config.toml
tie_embeddings = false
weight_decay = 0.048
warmup_steps = 409
Each number is 128 + 24 x the weight over its row's rms, rounded and kept within 0 to 255. Layers, rows and columns count from 0. The size above them is the row's rms in percent of the matrix's.

# layer 2 MLP down (transposed), 512x128, rms 0.103, rows 128-154, columns 0-127
size [113 166 165 161 150 144  29 208 129 136  28  34  30 150  31 134 136 158 149 168  39 154  29  33  28  25 140]
[[135 187 130 131 133  68 149 138  97  64 146 173 142 163 137 105 176 133 109 115 113 167 131 116 151 145 148 124 103 120 137 125 110 183 156 132 143 137 144 138 119 124 174 149  69 124 128 119 147 141 107 149 119 106 112 126 104 152  95 179  66 127 126 113 125 112 144 127 106 128 156 133 120 114 121 157 102 172 158 132 149 123 112 144 159 129 126  95 122 167 129 117 126 162 120  96 130 149 137 189  97 116 127 164 132 114 102 120 142 117 134 125 112 121 111 147 169 124 110 138 119 135 115  99 107 105 136  94]
 [139 137 171 158 107 137 130 135 116  22  92 161 106 140 115 166 113 125 142 133 154 122  99 140 136 141  89 118 140 130 126  98 111 150 145 216 119 119 144 133 143 141 149 113 167 101 136 131 113 134 133 155 144 133 139 153 125 148  47 141 144 128  94  80 138 120 108 139  95 124 113 141 115 138 142 159 112 132 130 117 142 141 166 124 113 147 128 162  98  89 121 111 102 144 112 120 125 132 107 146 104 170 113 120 122 124 153 127 141 146 135 150 116 119 122 112 142 131 159 134 129 115 148  64 151 126 127 133]
 [107  92 137 142 133 156  77  87 142 145  94 142 172 109 114 134 144 143 115 147 133 111 131 118 152 112 128 103 131 140 125 106 122 148 121 195 110  96 159 147 169 111 124 134 168 134 125 114 154 105 130 112 144 155 128  79  99 151 112 115 198 123 126 116 126 133 115 158 155 146 108 109 144 109 112 145 116 142 132 113 167 153 137 160 112 126 163 149 130 176 113 142 139 142 164 119 140 140 121 115 225 153 142 167 119 114 129 146  91 126 142 145 120  98 131 152 126 126 124 164 142 142 130  90 120 160 143 108]
 [118  50 161 149 109 127 104 124 147 147 147 151 103 137 155 127 131 157 131 150 145  74 137 103 154 115 111  96 139 104 130 109 110 159 128 205 143 105 131 130  51 125 130 125 145 128 124 116 112 150 128 128 122 137 133 174 127  95  95 136 139  92 113 100 103 109 104 141  93 123 130 118 122 115 118 131  88 173 131 131 144 106  98 163 146 123 119 117 106 126 183 128 174 106 130 122 164 129 113 138  89 132 147 130 119 120 112 151 167 112 148 117 147 128 126 126 164 119 115 145 112 116 159 163 149 127 128  75]
 [146 138 149 143 104 118 123 120 113  98 124 133 145 127 138 139 157 164  84 136 173 159  62 109 157 135  97 129 111 119 141 130  87 154 166 157 116 129 152  78  93 138 178 129 153 124 118 119 132 113 102 162 121 151 109 106 128  89 112 137  73 110 133 128 147 138 152 115 107 158 158 151 111 127 123 151 152  86 121 153 163 122 122 104 124 129 119 128 119 119 123 131 122 118 166 111 109 117  91 112 116 138 174 129 149 123 102 128 112 148 145 110 147 159 129 119 102 169  98 171 181 195 145 120 103 147 106 137]
 [187  95 177 113 116 102 151 184 173 144 143  91 120 128 122 118 148 135 150 116 148 163 151 150 120 131 109 140 160  92 123 109 141 109 138 113 122 187 120 126 155 140 143 137 142 132 123  91  89  99 111 164 105 121 115 156 139  84 132 118 138 155  81 143 109 150  92 127  88 153 125 125 144 165 191 118 139 118 108 147 162  98 129 117 163 134 134 128  59 128 159 135 122 130 119 162 119 142 122  94  98 109 157 115 153 124  96 113 131 148  95 112 107 118 124 126  95 132 142 124 102 115 137 154 116 120 140 140]
 [104 133 117 142 128 114 128 161 128  70 138  96 150 135 141 165 136  95 107 136 145 128 135  95  76 132 121 168 111 109  98  88 120 169  87  91 108 154 148 122 131 162 145 160  97 118 134 187 104  83 121 106 140 136 157 121  92 132 116 137 125 145 100 142 116 162 109 187 174 131 160 142 157 121 115 167 106 104 140  95 127 104 107 111 140 101 132 112 125 142 139 157 103 149 135 114 128 140 156 109  74 146 135 123 114 145 120 149 145 143 112 146 115 123 113 143 144 171 118 111 119 108 113 131  63 146 138 146]
 [131 134 122 143 139 136 113 121 123 127 130 119 183 116  89 139 124 133 150 135 114 122 148 137 127 125 162 101 148 129 144 116 123 133 120 203  98  82 117 105 101 134 140 130 149  99 123 118 147 121  92  99 126 134 146 137 164 122 126 115 184 156 158 110 129 112 145 128 127 153 128 112  96 111 131 125 121 147 101 135 151 154 134 155 124 116 147 141 141 120 126 117 146 146 181 116 132 151 121 118 255 123 106 115 162 154 130 100 138 116 124 102 149 119 144 118 154 139 126 129 148 131 159 108 161 129 142 129]
 [155 115 149 147 131 117 131 108 173 155 142 118 131 158  86 159 134 110 146 144 128 162 161 136 115 152 146 126 140 113 142 143 128 107 121 145 153 110 112 149 135 101 125 158  99  92 117 135 117 157 138 165 107 117 155 143  86 111 136 130 139 151 138 152 102 145 123 148 150 109 133 155  68 124 112  98 150 164 155 129 173 127  86 107 130 134 135 119 102  91 124 126 157 129 104 180  86 161 151 105  78  90 147 116 130 129  93 132  99 135 149 146 116 117 172 149 159 134 148 127 155 102 180  92 110  92 153 172]
 [132 132 123 135 142 157 152 113 148 120 147 119 151  66 109 128 159 116 147 124 164 137 118 105 124 151 158 117 137  92 142 160 173 145  96 151 134 118 100 167 166 102  99  99 114 114 158 137 167  78 132 119 125 110 138 120 122 116 120 125 108 173 130 133 101 113 126 154  93 108 155 114 127 162 147 113 127 173 100 160  88 134 114 148  76 204 127  84 103 109 126  97 121 100 132 103 127 127 128 148 112 142 116 112 128 127 114 129 106 107 111  89 126 153 113 145 125 157 137 108 121 118 129  66  77 144 127 103]
 [121 123 116  96 133 121 147 152 152  70 146 131 116  97 126 151 120 115 100 115 108 127  78 111 127 117 135 139  90 101 125 169  96 117 107 101 147 145 151 130 168 105 125 125 123 131  93 152  95 107 128  94 102 165 103 111 166 147 117  98 188 179 142 145 115 161 124 125 106 133 164 126 106  83 122 158 106 173 120 140 151  80 119 137 164 121 145 135 100 137 139 171 113 117  93  90 105 114 119  97 141 127 120 127 120 154 138 123 145 143  92 159 138 141 167  85 110 134  96 116 164 142 157 125 116 144 155 141]
 [123 129 130  97 120 118 143 104 150  73  93 174 162  88 101 118 141 134 142 165 121 114 126  56 119 112 131 131 112 114 141  96 103 133 127 163 124 129 121 168 155 135 125 125 101 160 112 123 117 103 129 129 124 158 144 170 137 171 170 129 157 100 138 143 102 156 101 124  80 159 118 123 110 117 127 137  73 142 149 151 101 136 139 173 128 133 127 156 144 149 135 138 152  98 116 123  76  80 144 107  97 120 155 135 100 151  90 122 147 104 143 145 109 121 118 122 103 162 112 115 127 120 133 138 177 119  78 144]
 [118 133 156 122  76 132 164 153 132  76 138  95 149  81 106 127 141 118  95 140 114 110 104 136 123 119 137 150 156 134 116 118 150 115 123 116 147  94 152 112 137 160  95 130 107 131 139 171 101 118 145 117 133 131 109 123 151 123 128 177 221 131 146 148  97  91  82 112 113 113 102 159 117 137 113 166 153 112 145 132  95 171 170 148 154 125 150 131 140 121 157 160 158 100 128 120 101 148 119 106 113 113 118 137 116 141 121 151 137 103 144 142 117 129 155 148  74  99  89 137 131 129 176 151 139 133 158 118]
 [109  85 106 182 110 124 129 132 116  87 119 141 109 130 101  74 122 108 115 151 145 155 114 139  88 141 139 132 111 123 143 169 143 125 134 137 115 120  80 139 148 127 117 133 116 164 167 147 140 145 146 141 129 141 140 146 101 198 126 131  96 148 148 115 137 170  76 110 128 145 122 132  93 151 103 121 113 136 105 161 120 125 140  91  98  83 114 144 136 107 103 109 118 172 142 125 123 122 121 122 135 119 102 125 114 139 121 143 128 134 126 141 106 146  83  82 191 139 121 158 132 183 130  85 152 139 157  77]
 [119 115 117 122 120 100 135 159 137 149 135 173 173 139 134 110 148 132 106 105 144 136 133 122 115 113 122 167 120 121 174 159 121 176 163 109 121 100 126 149 146 161 139 152  52 125 141 149 117 110 125 143 128 143 140 140  89 109 150 145 160 112 154 147 141 141 148 121 149 130 129 144 117 144 143 109 140 130 140 160 138 160 152 120 112  82 111  93  83 141 124 210 102 136  62 132 128 156 172 147 126 147 141 103 115 130 119 128  80 153 159 121 117 149 101 108 131  95  83 121 140 132 153 138 105 156 132 104]
 [156  91  99 139  79 133 143 143 128  63 144 129 126 136 130 130 106 117 151  85 125 140 135 143 127 144 130 126 152 123 127  97 131 183 136 188 123 162 154 119 123 139 125 189 181 138 122 141 101 126 133 133 123 109 123 138 124 121 100 148  74 124 161 156 110 117 119 172 140 129 161 141 147  87 152 131 115 157 128 122 153 102 126 169 136  82 121 137 100 130 148 129 109 128 145  75 172  93 124 135  71 131 119 139 130 113  83 110 134 120 133 105 107 114  95 113 122  73 109 109 124 144 143 130 113 118  96 125]
 [150  71 162 139  77 136 194 140 147  92 130 108 151 141 131 130 140 141 136 117 120 175 145 113 119 104 112 130 142 106 102 131 169 164  97 148 146 109  89 125 173 130 106 115 165 148 153 160 135 122 116 147 114  97 143  81 122 131 133  92 101 189 126 107 136 161 125 125 113 142 158 153 137 111 150 162 159 105  80 134 106 100 124 100 115  94 102 112 100  97 132  92  99 131 143 121 138 124 125 128 156 137 134 142 138 162  92 131 110 121 146 131 107 120 100  99 145 122 112 129  99 124 117 180 126 167 105 129]
 [137  99 139  84 138 181 106 152 129  55  89 135 124 125 109 135 136 130 124 128 103 139 140 151 112  89 101 121 159 144 123  99 161 182 145 127 119 133 118 159 162 128 123 111 160 155 134 159 114 142 113 108 117 132 120 151 104 153 131 113 159 135 136 157 127 172 118 128 121 140 116 146 176 142  87 139 160 125 119 124 171 146  99 141  87 125  88 147 101 144 118 147 121 114 130 105 113 168 185 125 191 152 139 193 106 112 127 110 148 146 146 129 138  96 118 149  95 120 116 110 134 107 142 121 102 110 142 117]
 [128 108 118 114 126 152 127 109 151  92 143 152 140 118  69 132 147 114 131 125 141  78 105 157 147 131 136 108  79 121 168 135 128  88 130 113 138 142 168 132 135 118 122 163 136 152 112 129 100 175 112  91 148 143 123 103 145 160 127 126  58 103  93 138 152 119 124 167 132 128 113 154 104 125  91 164 120 120 158 136 143 176 113 153 169 162 116 140 165 174 100 138 119 124 139 179 141 148 147 148 115 114 157 125 128 132  83 128 136 128 134 103 109 147 147 144 103 155 143 120 157 134 157 181  94 106 114 140]
 [115 109 123 130 130 147 120 114 175 121 148 134 145 131 107  80 157 161 139 149 145  95  96 130 177 136 132  98  98 100 150 122 110 143 134 139 111  72 122 179 136  87  86 112 123 116  79 158 128 136 137 180 152 123  93 117 117 140  87 109 137 107 130 142 169 140 123 150 144  98 113 132 131 136 145 132  88 117  87  91 152  80 130 120 120 114 128 140 123 146 156 143 117 160 172 148 157 168 119 142 111 153 131 146 159  94 109 147 147 162 135 156 126  62 148 156 134 141 123 134 145 130 141 164 131 154 114 115]
 [127 118 115 130 137 165 128 140 169  55 129 121 130  70 176 113  75 136 144 132 116 176  89 156 145 115 104 115 125 121 132 132 117 151 136 106 129 135 126 135 179 141 115 142 120 117 148 126 153 116 141 112 143 143 139 106 130 136 153 126 129 131 120 140  68 137  77 125 169  72 106  80  94 152 128 122 119 115 143 124 112  92 154 107 140  99 119 130 109 122  87 132 102 130 138 139 115 131 104  89 151 140 126  84 110 128 146 141 155 165 133 101 121 148 108 149  93 104 108  92 116 168 147 101 133 130  92  97]
 [136 170 116 135 158  90 134 127 128 133 150 109 167  85 122 121 124 125 140 115  98 130 148 136 121 107 132 112 172 102 121 122 111 143 115 169 154 125 139 127 117 117 132 112 114  97 144  76 160 108 132 146 104 116 136 131 150 153  87 137 141 128 136  82  99 112 107 106 161 120 107 148 112 139 151 126 112 133 122 115 106 122 124 113 126 131 137 143 153 146 104 134 113 123 151 125 133 108 150 127 255 118  88 114 120  72 141 109 140 113  95 141 120 155 131 103 125 149 136 158 137 136 176 125 136  97 110 139]
 [136 118 141 131 152 109 141 133 147  69 123 129 164 167 163 146 126 140 124 103 109 116 148 123 100  80 142 150 133 132 147 187 123 177 111 153 116 121 162  98 154 135 100 113  97 150 146 138 146  93 121 148 149 114 142 164  79 141 147 133 209 105 121 142 102 146  69 106 151  94 157 144 130 123 137 110 140  95 105 125  84 135 156  94 141 135 155 119 156 141 165 133  92 125 118 127 105  82 121 132 153 120 127 127 109 130 107 176 113 143 138  89 118 150 154 128 117 149 121 164 129 141 144 136 118 141 135 128]
 [135 161 156  99 125 148 116 147 122 106 112  97 196 149 147 118 107 117 128 137 162 131 150 154 123 152 133 143 164 153 122 113  79 110 141 157  87 112 152 125 140 126 114 132  75 105 142 125 130 144 119 134 125 133 110 170 130 156 108 112 180 157 121 103 126 158 116 129 130 173 150 105 114  68  91 106 141 116 135 108  86 102 113 171 114 142 135 138 160 143 156 145 111 128  87 122 112 144 139 129 142 124 132 125 150 113 117  84  84 125 144 136 101 127 121 113 101 101 121 148 108 184 126 138 153 199 129 109]
 [112 126 127 119 141 154 129 109 126 105 129  91 163 153 171 137 139 118 142 137  92  92 103 101 162  77  86 146 111 134 144 147 109 101 128 106 115 137 116 132  81 108 124 109 153 129 159 121 152  80  75 128 103 130 135 104 172  94 134 108 167 173 167 114 141 138 171 146 124 151 163  96 134 120 158 104 151 138 148 144 135  78 100 114 130 137 100 121 162 119 130 155 115 137 147 119 102 115 138 123 143 181 151 134 129 119 126 166  93 142 133 102  91 142 126 128 147  97 149  68 129 131 129 122 128 107 121 173]
 [141 141 106 122 121 134 138 126 127 111  88 145 172 138 125 112 138 141  84 172  98 133 106 125 139 119 195  92 148  78 105 108 128 133 131 101 143 136 154 119 152 151 150 135  70 138 143 121 144  89 111  91  75 166 135 134 155 113 167 139 152 161 135 128 120 150 109  91 156 124  98 132 107  86 116 150 102 141 153 129 179 123 115 127 149 148  98 103 173 122 121 131 120 157 134 152 150 151 132 121 128 141 120  78 155 140 154 146 138 109 126 178 120 117 124 119 136 120 144  93 132 100 151 180 147 155 103 144]
 [115  89 177 112  90 139 139 170 166 105 128  79  32 110 136 120 158 130 140 108 131 134 138 126 115  94 147 129 138 119 130 112 135 175 113 107 135 114 131  64 145  89 166  73  84 132 116  82  73 133 117 141 116 138 132  98 149 126 130 127 163 122 130 122 120 131  70 127 132  99 137 128 141 159 138 119 107 155 107 144 116 115 109 123 125 121 126 139 107 112 148 176 131 159 123 167 175 118 108 138 124 131 152 108 122 142 145 136 116 122 114 149 157 131  94 130 109 124 105 103 135 133 118 148 125 151 132 121]]
# layer 2 MLP up, 512x128, rms 0.125, rows 129-155, columns 0-127
size [163 181 167 149 141  17 147 138 147  16  19  19 175  18 135 151 163 162 192  22 151  14  22  19  15 138  12]
[[138 145 138 108 143 159 117 139 113 138  78 121 133  98 159 100  80 117 122 135 151 136 159  99 123 155 116 111 168 122 152 133 118 131 185 136 137  79 114 119 148 152 128 145 115 126 144  88 129 161 111 116  93 129 150 144 105 101  80 119 169 165 113 129 124 134  94 127 155  97 119 119 132  58 125 124 155 145  94 138 129 150 142 149 110  80 107 170  80 155 110 136 100 154  89 156 120 149 104 147 145 155 126 143 105 121 142 122  78 117 105 142 146 119 100 157 141 135 167 139 108 106 107  89 137 145 122 135]
 [127 127 152 108 126 107 118 114  78 150 146 145 128 162 122 120  92 102 142 121 108 188 150 163 151 141 149 134 111 123 120 139 157 135 109 116 118 157 143 130 117 112 115 115 122  85 120  78 119 126 137 117 134 146 150 140 134 179  89 144 118 119 136 123 170 112  65 140 141 122 158  89  98  93  84 114 150 125 133  87 128 150 162 151 174 138 154 134 156 126 105 142 129 127 125 125  72 131 175 133 117  78 118  97 123  90 140 104 142 147  94 148 108  85 148 114 166 139 125 143 132 140 138 103 161  82 125 118]
 [153 128 154 107  87 146 146 118 108 148 142 131 126 119 140 151 141 106  98 142 128 138 141  99 177 138 165 114 139 136 113  78 148 108 126 135 120 112 171 119 115 147 137 129 106 158 108  88 110 125 142 122 110  97  91 103 108 169  94 140 137 115 139 139 134 173 108 101 171 130 129 148 128 154 115 116 150 135 150 104 141 160 153 124 141 118 112 120 134 148 148 169 121 173 153 163 125 130 169 150 160 167 141  79 166  83 163  97 159 119 107 166 100 110 162 100 126 153  77 153 121 109 134 125 166 105  98 119]
 [100 142 117 150 118 138  76 140 122 136 142 144 137 125 151 123 131 169 101  88 161 110 106 122 150 108 150 152  85 143 123 122 102 152 147 138 137 174 178  72 125 148 179 145 115 138 106 122 128 131  85 111 150 130 155 129 125 137 120 132 135 128 105 155 159 182 123 166 131 119 136 134 146 158 100 155 136 112 166 157 132 109 117 122 175 115 103 126 134 120 105 132 127 149 135 116 136  77 159 103 126 113 150 150 170 112 121 165 175  89  99 155 123 137 132 114 133 160 150 138 121 156 196 106 141 122 127  96]
 [ 97  92 130 131 119 124 155 120 118 153 132 138 109 137 108 184 117 184 160 127  87 167 159 125 165  79 110 159 167 158 175 170 127 131 129 149 121 159 134 155 133 147  63  86 130 102 131 150 162 138 120 154 112 123 137 123  73 132 103 147 152 135 135 131 144 123 127 131 125 124 177 134 134 123 108 133 127 143 116  96 143 141 111 124 169 114 132 123 125 106 116 121 113 146 105 169 121 124  99 111 145 122 117 129 121 165  74 149  84 139 144 112 144 119 108 119 134  99 149  94 145 178 115 133 132 180 137 136]
 [128 130 114 174 150 140 102 110 126 186 134 145 121 134 129 154 161 154  99 103 154 168 131 105  93 126 151 138 142 127 145 156 127 151 119  83 153 119  89 105 163 170 128 137 157 181 145 131 117 138 127 194 123 137 165 117 146  79 133  94 124 128 157  98 141 166 108 125 106 135  96 124 159 102 117  59 111  97 116 143 140 138  95 133 131 111 145 111 120 154 104 122 119 151 173 145 104 155 146  68 133 142  98  99 103 120 139 124 170 151 122  98 108 154 129 130 129 139 122 140 142 114 125 128 140 135 149 120]
 [118 138 143 138  82 164 147 166 117 148  94  76 140 135 163 115  77  86 109 120 103 127 102 113 106 166 123  78  83 113 173 147 102 135 124 123 171 141 159  92 128 133 151 103  98 105 123 127 149 103 109 140 131 140 103 141 158 133 124 102 116 144 112 107 128 117 129 161 131 143  97 132 127 118  67 126 114 159 121 158 115  73 110 144 154 109 127 141 147 131 110 110 160 113  87  91  95 138 130 137 143 138 125 149  97 130 154 114 141 134  87 138 176 166 159 162 118 166 143 138 150 147 116 130 130 112 124 110]
 [119 120 134 135 176 128 100 141 109 136 107 107 141  65 153  77 101 116 159  83 108  73 129  99 143 124 130 132 101 147  88 115 113 170 163 138 118 152 173 114 147 149 150 134 113 128 127  85 117 129 114 134 123 190 111 121 153 133 110 134 113 139 154 148 125 143 100 118 118 154 105  96 152  85 134 136 103 145 141 131  68 128 157 135  85 133 152 144 113 138 119  94  80 111 122 124 152 148 127 133 123 137 167 103 153 115 140 136 144 108  82 140 119  88 104 105 103  95 136 141 115 128 122 163 110 131 155 154]
 [146 142 127 120 104 107 146 109 113 146 129 118 124 117 172 153 127 120 152 109 142 125 100 102 100 103 132 120 169 159 118  96 107 135 125 111 120 112 114 146 118  93  93 148 116  76 121 156 141 107 112 106 129 143 117 134 110 156 124 136 166 111 108 131  85  98 159 160 110 125  89 170  84 189  95 170 164 165 157 152 102  93 136 124 148 143 125 106 100  92  71 144 116 182 134 129 102 100  99 157 110 121 135 138 138 163 127 110 122 144 157 111 116 102 129 139 151 136  91 138 140 136 148 155 139 120  89  91]
 [127 140 151 132 125 138 119 128 123 174 145 120 125 121  99  83 147 150 157 122 135 171 128 128 133  77 147 133 147 119 142 118 133 137 122   0 147 135 142 110 101 138 110 146 110 124 129  99 137 108 167 155 103 139 151 136 129 151 143 131 134 107 162 129  73 111 148 158 125 116 143 106 143 135 130 126 134 111 145 144 125  93 153  96 142 133 124  92 152 149 137 105 145 141 113 120 105 115 154  92 117 119 111  78 131 111 130 114 113 149 148 105 119 145 133 148 109 127  97 128 154 111 156 123 116 113 103 132]
 [123 116 146 141 157  95 114 120 171 154 128 117 119 125 152 100  97 143 142 121 134  99  77 147 125 112 130 102 112 112 112 129 132 129 156  23 141 134 124 112 163 161 168  82 112 155  93 146 136 155 152 103 118 171 123  96 135 139 119 162 145 113 112 114 129 102 125 168 174 145 175 124 168 147 129 107 155 105 115 139 122 111 108 127 140 162 134 111 119 104 134 129 116 113 149 129 132 154 134 143 148 100 134 122  91 134 148 130 138 101  80 134 161 168 132 149  89 132 104 123 153 153 167 143 142 143 133 162]
 [166  96 121 144 129 121 140 106 131 172 143 142 132 113 134 175 152 143  83 151 106 125 117 118 123 112 115 134 105 117 102 158 148 134 104  20 144 126 107 148  97 137 121  99 118 135 119 136 156 135 141 112 133 133 180 124 128 108 162 117 146 109 117 114 132 122 104 101 121  94  98 116 145 109 153 144 105 142 128 115 131 105 137 113 137  84 134 150 154 123  94 107 140 127  79 110 121 104 152 167 125 101  90  91 162 139 126 102 123  86 160 165  69 139 120 129 176 118 152 151 103 122 135 128 116 111 117 148]
 [104 113 142 102 145 126 120 166 177 148 107 108 109 163 127  98 112 173 114 152 102 109 152 122 100 162 127 106  97 100 106 160 123 129 124 108 113 143 126 135 125 139 183 140 123 122 124 143 122  83 133 143 148 140 120 101 125 151 168 147 138 145 131  97 127 141 135 191 149 118 138  81 152  92 113  79 104 142 139 126 139 173 118 156 183 165 161 118 144 145 174 117 168 127 137 129 106 177 107 130 152 101 166 123 155 112 156 144 141 157 122 135  86 112 114 166 129 122 133 120 155 133 143 130 118 166 104 140]
 [121  93 139 139 165 124 107  94 152 157 114 150 158 153  80 130 121 134 132 120 122 143 120 165 146 123 156 108  82 108 139 151  97 103 142  81 116 164 135 115 109 173 106 100 140 152 139 112 133 125 110 118  88 129 138 126  82 125 160  95 161 142  91 149  99 130 105 111 158 169 155 147 107 154 130 132 137 157 132 118 114 125 121 160 118 156 176 170 175 136 142 127 135 141 132 164 134 135 111 116 132 147 106 110 113 188  88  79 120 112 141 114 128 124 120 110  93 140 157  95 182 125 112 146 138 106  96 137]
 [115 115 112 164 136 104 124 128 166 155 121 156 113 147 122 164 136 150 130 150 140 112 185 137 118 166 106 149 133 117 113 126  89 138  62 133 168 138 106 130 131 106  98  97 136 118 181 154 177 146 127 138 145 129 135 141  98 137 148 153 120 120 151 146 113 118 104 112 116 140 152 131 163 145 130 175 118 129 147 117 144 126 175 133 158  89  97 132 128 140 124 165 157 145 138 162  98 122  83 105 117 124 135 142 140 128  80 125  97 193 146 135 154  97  86 125  94 127 193 127 136 127 151 123 149 144 136 132]
 [125  98 120 105 125 141 137 115 115 143 113 159  99 123 156 119 136 176 137 154  80 135 121 107 127 119 128 180 129 166 140 125 134 147 140 123 132 174  83 131 118 109 150 150  99  73 104 140 107 120 116 162 151 143 132 118  93 152 142 121 135 121 115 104 112 135 109 143 168  97  76  79  87 115 123 128 122 149 138 130 143 133 176 136 184 120 132 140  80  77 111 147 142 131 145 145 105 128 119 139 142  91 167 139 161 143 105  90 113 147 149 116 130  90 125 131 131 126 184 148 153 126 157 158 157 134 161 104]
 [121 111 113 109 169 123 130 114 130 139 121 113 117 104 157 145 153 101 116 147 142 100 101 174 141 155 146  90  78 144 127  97 134 130  94 124 152 123 184  94 101 152 147  76 135 167 179 133 158 122 115 127  95 139 154 166  95 128 112 127 123 143 141  86 165  96 153 157 120 128 112 158 185 152 127 113 138 109 141 138 119 109 149 121 133  81 107  91 136 111 133 126 130 130 180 116 150 117 136 122 150 137 115 138  97 152  85 146  99 129 129 176 155 128 134 130 135 181 142 100 121 161 148 119 139 109 149 111]
 [ 84 118 109  91 145 123 138 102 112 151 141 163 105 145 113 155 146 152 125 159 162 136 174  92 109  77 120  93 134  99 107 162 120 120 131 111 128  98  92 156 119 106 112 109 132 140 152 146 116 126 126 140 153  96 125 105 156 142 151 161 156 171  94  86 151 124 132  85 127 114 122 107 114 145 122 142 103 128 176 106 151 111 109 134 171 164 146 172 121 124 131 156 141 153 138 142  76  76 105 128 133 126 125 114 161 140 120 143 140 125 136 105 157  89 180  89 151 122 104 158 131  96 154 123 155 130 142 128]
 [134 126 172 122 115 131 131 107 104 174 128 153 104 163 122 118 139 119 128 106 163 153 122 122 190  83 163 125 108 126 158 113 110 117 145 110 115 107 104 105 136  98 133 159 114  78 116 119 126 121 138 145  89 149 135 110 132 141 129  58 159 126 130 135 156 105  91 123 124  84 118 125 122 117 115  76  85 113 147  96 151 162 146 161 129 147 146 116 182 136 136 175 158 135 136 168  96 129 101 154 116 110 118 112 111 149 163 118 125 143 112 144 122 113 139 111 125 166 168 139 128 174 146 113 164  98 122 107]
 [121 134 133 111 147 146 113 133 160 154 133 137 105 144 131  86  88 126 153 151 123 122 133 169  70 172 148 116  97 107 109 124 132  94 156  99 104 108 148 116 117  95 155 101 123 154 106 125 137  93  97 152 157 142 109  78 125 108 129 117 101 116 131 134 123 150 151 141 128 122 188 146 162 172  87 129 139  89 100 106 128 173 194 110 138 183 125 124 158 119 113 126 140 126 136 107 129 143 158 144 147 120 120 145  93 153 109 114 140 134 118 162 110 137 133 111 109 152 100 117 139 127 145 146 126 129 130 203]
 [108 107 174 194 117 117 158  98 104 151 153  85 133  90 157 167 112 148 149 126 130  91  77  77 121 104 132  85 139 116 154 138 132 126 135 119 151 119 108 146 140 136 128 132  95  94 142 149 157 120 132 123 160 129 103  97 169 107 166 100 121 185 126 140 144 164 132 110 133 109 130 129 105  78 136 134 134 108 105 118 120 125 123 133 110 109 102 176 131 135 144 144 122  94  95  68 127 124 137 139 127 119 151 145 148 123 135 133 156  95 132 111 161 133 129 165 152  99 143 180 132 148 119 115 145 143  98 118]
 [112 159 138 134 138 112 116 123 147 165 116 129 122 109 117 135 134 122 115 174 110 125 126 165 122 125 155 103  89 145 132 122 123 145 106 215 134 149 112 111 121  96 138 126 132 142 120 125 116 155 134 104 135 135 150 119 127 150 158 129 100 140 160 117 140 138 104 127 103 124 190  97 170  93 164 117 136 169 152 126 143 173 137 149 130  99 107 111  91 154 137 108 165  71 148 125 151 203 144 129 134 155 121 142 165 152  79 121 104 122 167 152 112 143 165 136 146 142  88 113 141 130 124 142  98 109 149 126]
 [113 149 138 164 137 162 103 129 128 141 141 148 125  87 110 113 157 133 117 128 141 119 117 116 128 140 134 143 111 122 111 125 128 130 110   0 138 143 129 123 122 141  81 105 112 113 160 164 110 136 137  97 164 144 124 100 114 128 109 159 115 145 146 107 142 123 122  78 142 100 141 111 146 101 111 176 141 147 129  95 124 131 139 134 168  91 122 131 137 147 127 126 123 114 116 102 111 120 125 138 151 147 127 117 106 164 101  91 123  97 102 158 129 130 145 121  92 131 111 138 149 154 141 134 120 140 123 133]
 [120 111 117 143 143 130 116  76 152 168 131 131 119  81 127 120  99 133 123 110 119 128 144 145 132 143 149 110 108  96 140 158 166 125 175 103 147 133 132 130  80 132 147 134 105 113 136 134  93  99 108 172 118 141 111 129 117  81 147 152 128 143  92  99  97 101 149 124 125 190 118  84 109 113 139 109 141 141 125 153 142 102 131 148 131 126 141  98 120 151 171 137 149 162 123 126 105 144 159  97 142 114 150 149 162 176  95  93 130 143 147  82 104 141  97 144 122  93 141 135 149 127  93 115 174 138 195 119]
 [120 145 133 124 114 156  93 109 166 173 131 144 141 150 112 152 120 131 134 101 145 130 130  95 137  93 108 158 109 146 142 101 122 127 157 255 148 135 128 129 135 133 142 178 121 136 135 136 120 120  97  98 118 120 114 126 127 135 122 136 133 118 193 103 111 136 125 178 143 145  87 101 148 146 135 141  87 122 158 129 135  94 137 161 109 122  97 123 105 108 112  98 103 119 168 119 134 146 133 128 147 144 108  99 122 105 120 139 119 110  71 144 147 122 121 117 134 117  97 140 134 139 142 102  78 150 124 128]
 [ 84  99 122 121 125 137 120 143 168 150 100 144 110 152 102 116  77 175 163 124 120 147 152 120  99 129 139 153 107 145 148 166 122 132 152 128  99 135 129 141  93 159 130 102 129 116 130 110  97 131 137 147 124 144 132 139 109 148 115 141 152 140 118 103 118 144  73 124 118 138 134 102  80 118 159 127 131 159  96 150 103 156 112  88 130 154  78 114 112  80 121 101  80 146 107 117 106 138 103 142 115 139 141  89 140 174 123 192 117 165 154 118 138 123 127 141 166 103 157 108 131 153 150 158 120 181 156 109]
 [ 98 137 106 108 156 140 151 140 132 180  98 153  98 184 127 108 144 123  82 162 108 136 136 126 130 104 139 134 102 109 136 147 107  98 117 171 116 118 103  86 133 145 126 119 131 150 216 105 162 103 125 120 113 144 122 131 102 140 130 101 161 138 189 141 101  96 128 131 156 146 156 156 149 153 108 141 114 108 109 170 137 106 120  98 107 149  88 168 109 160 138 150 119 112 171 146 144 158 114 106 138 111 110 105 103 123 130 113  97 144 142 114 141 165 164 118 107 118 144 113 109 152 140 142 110 110 144 151]]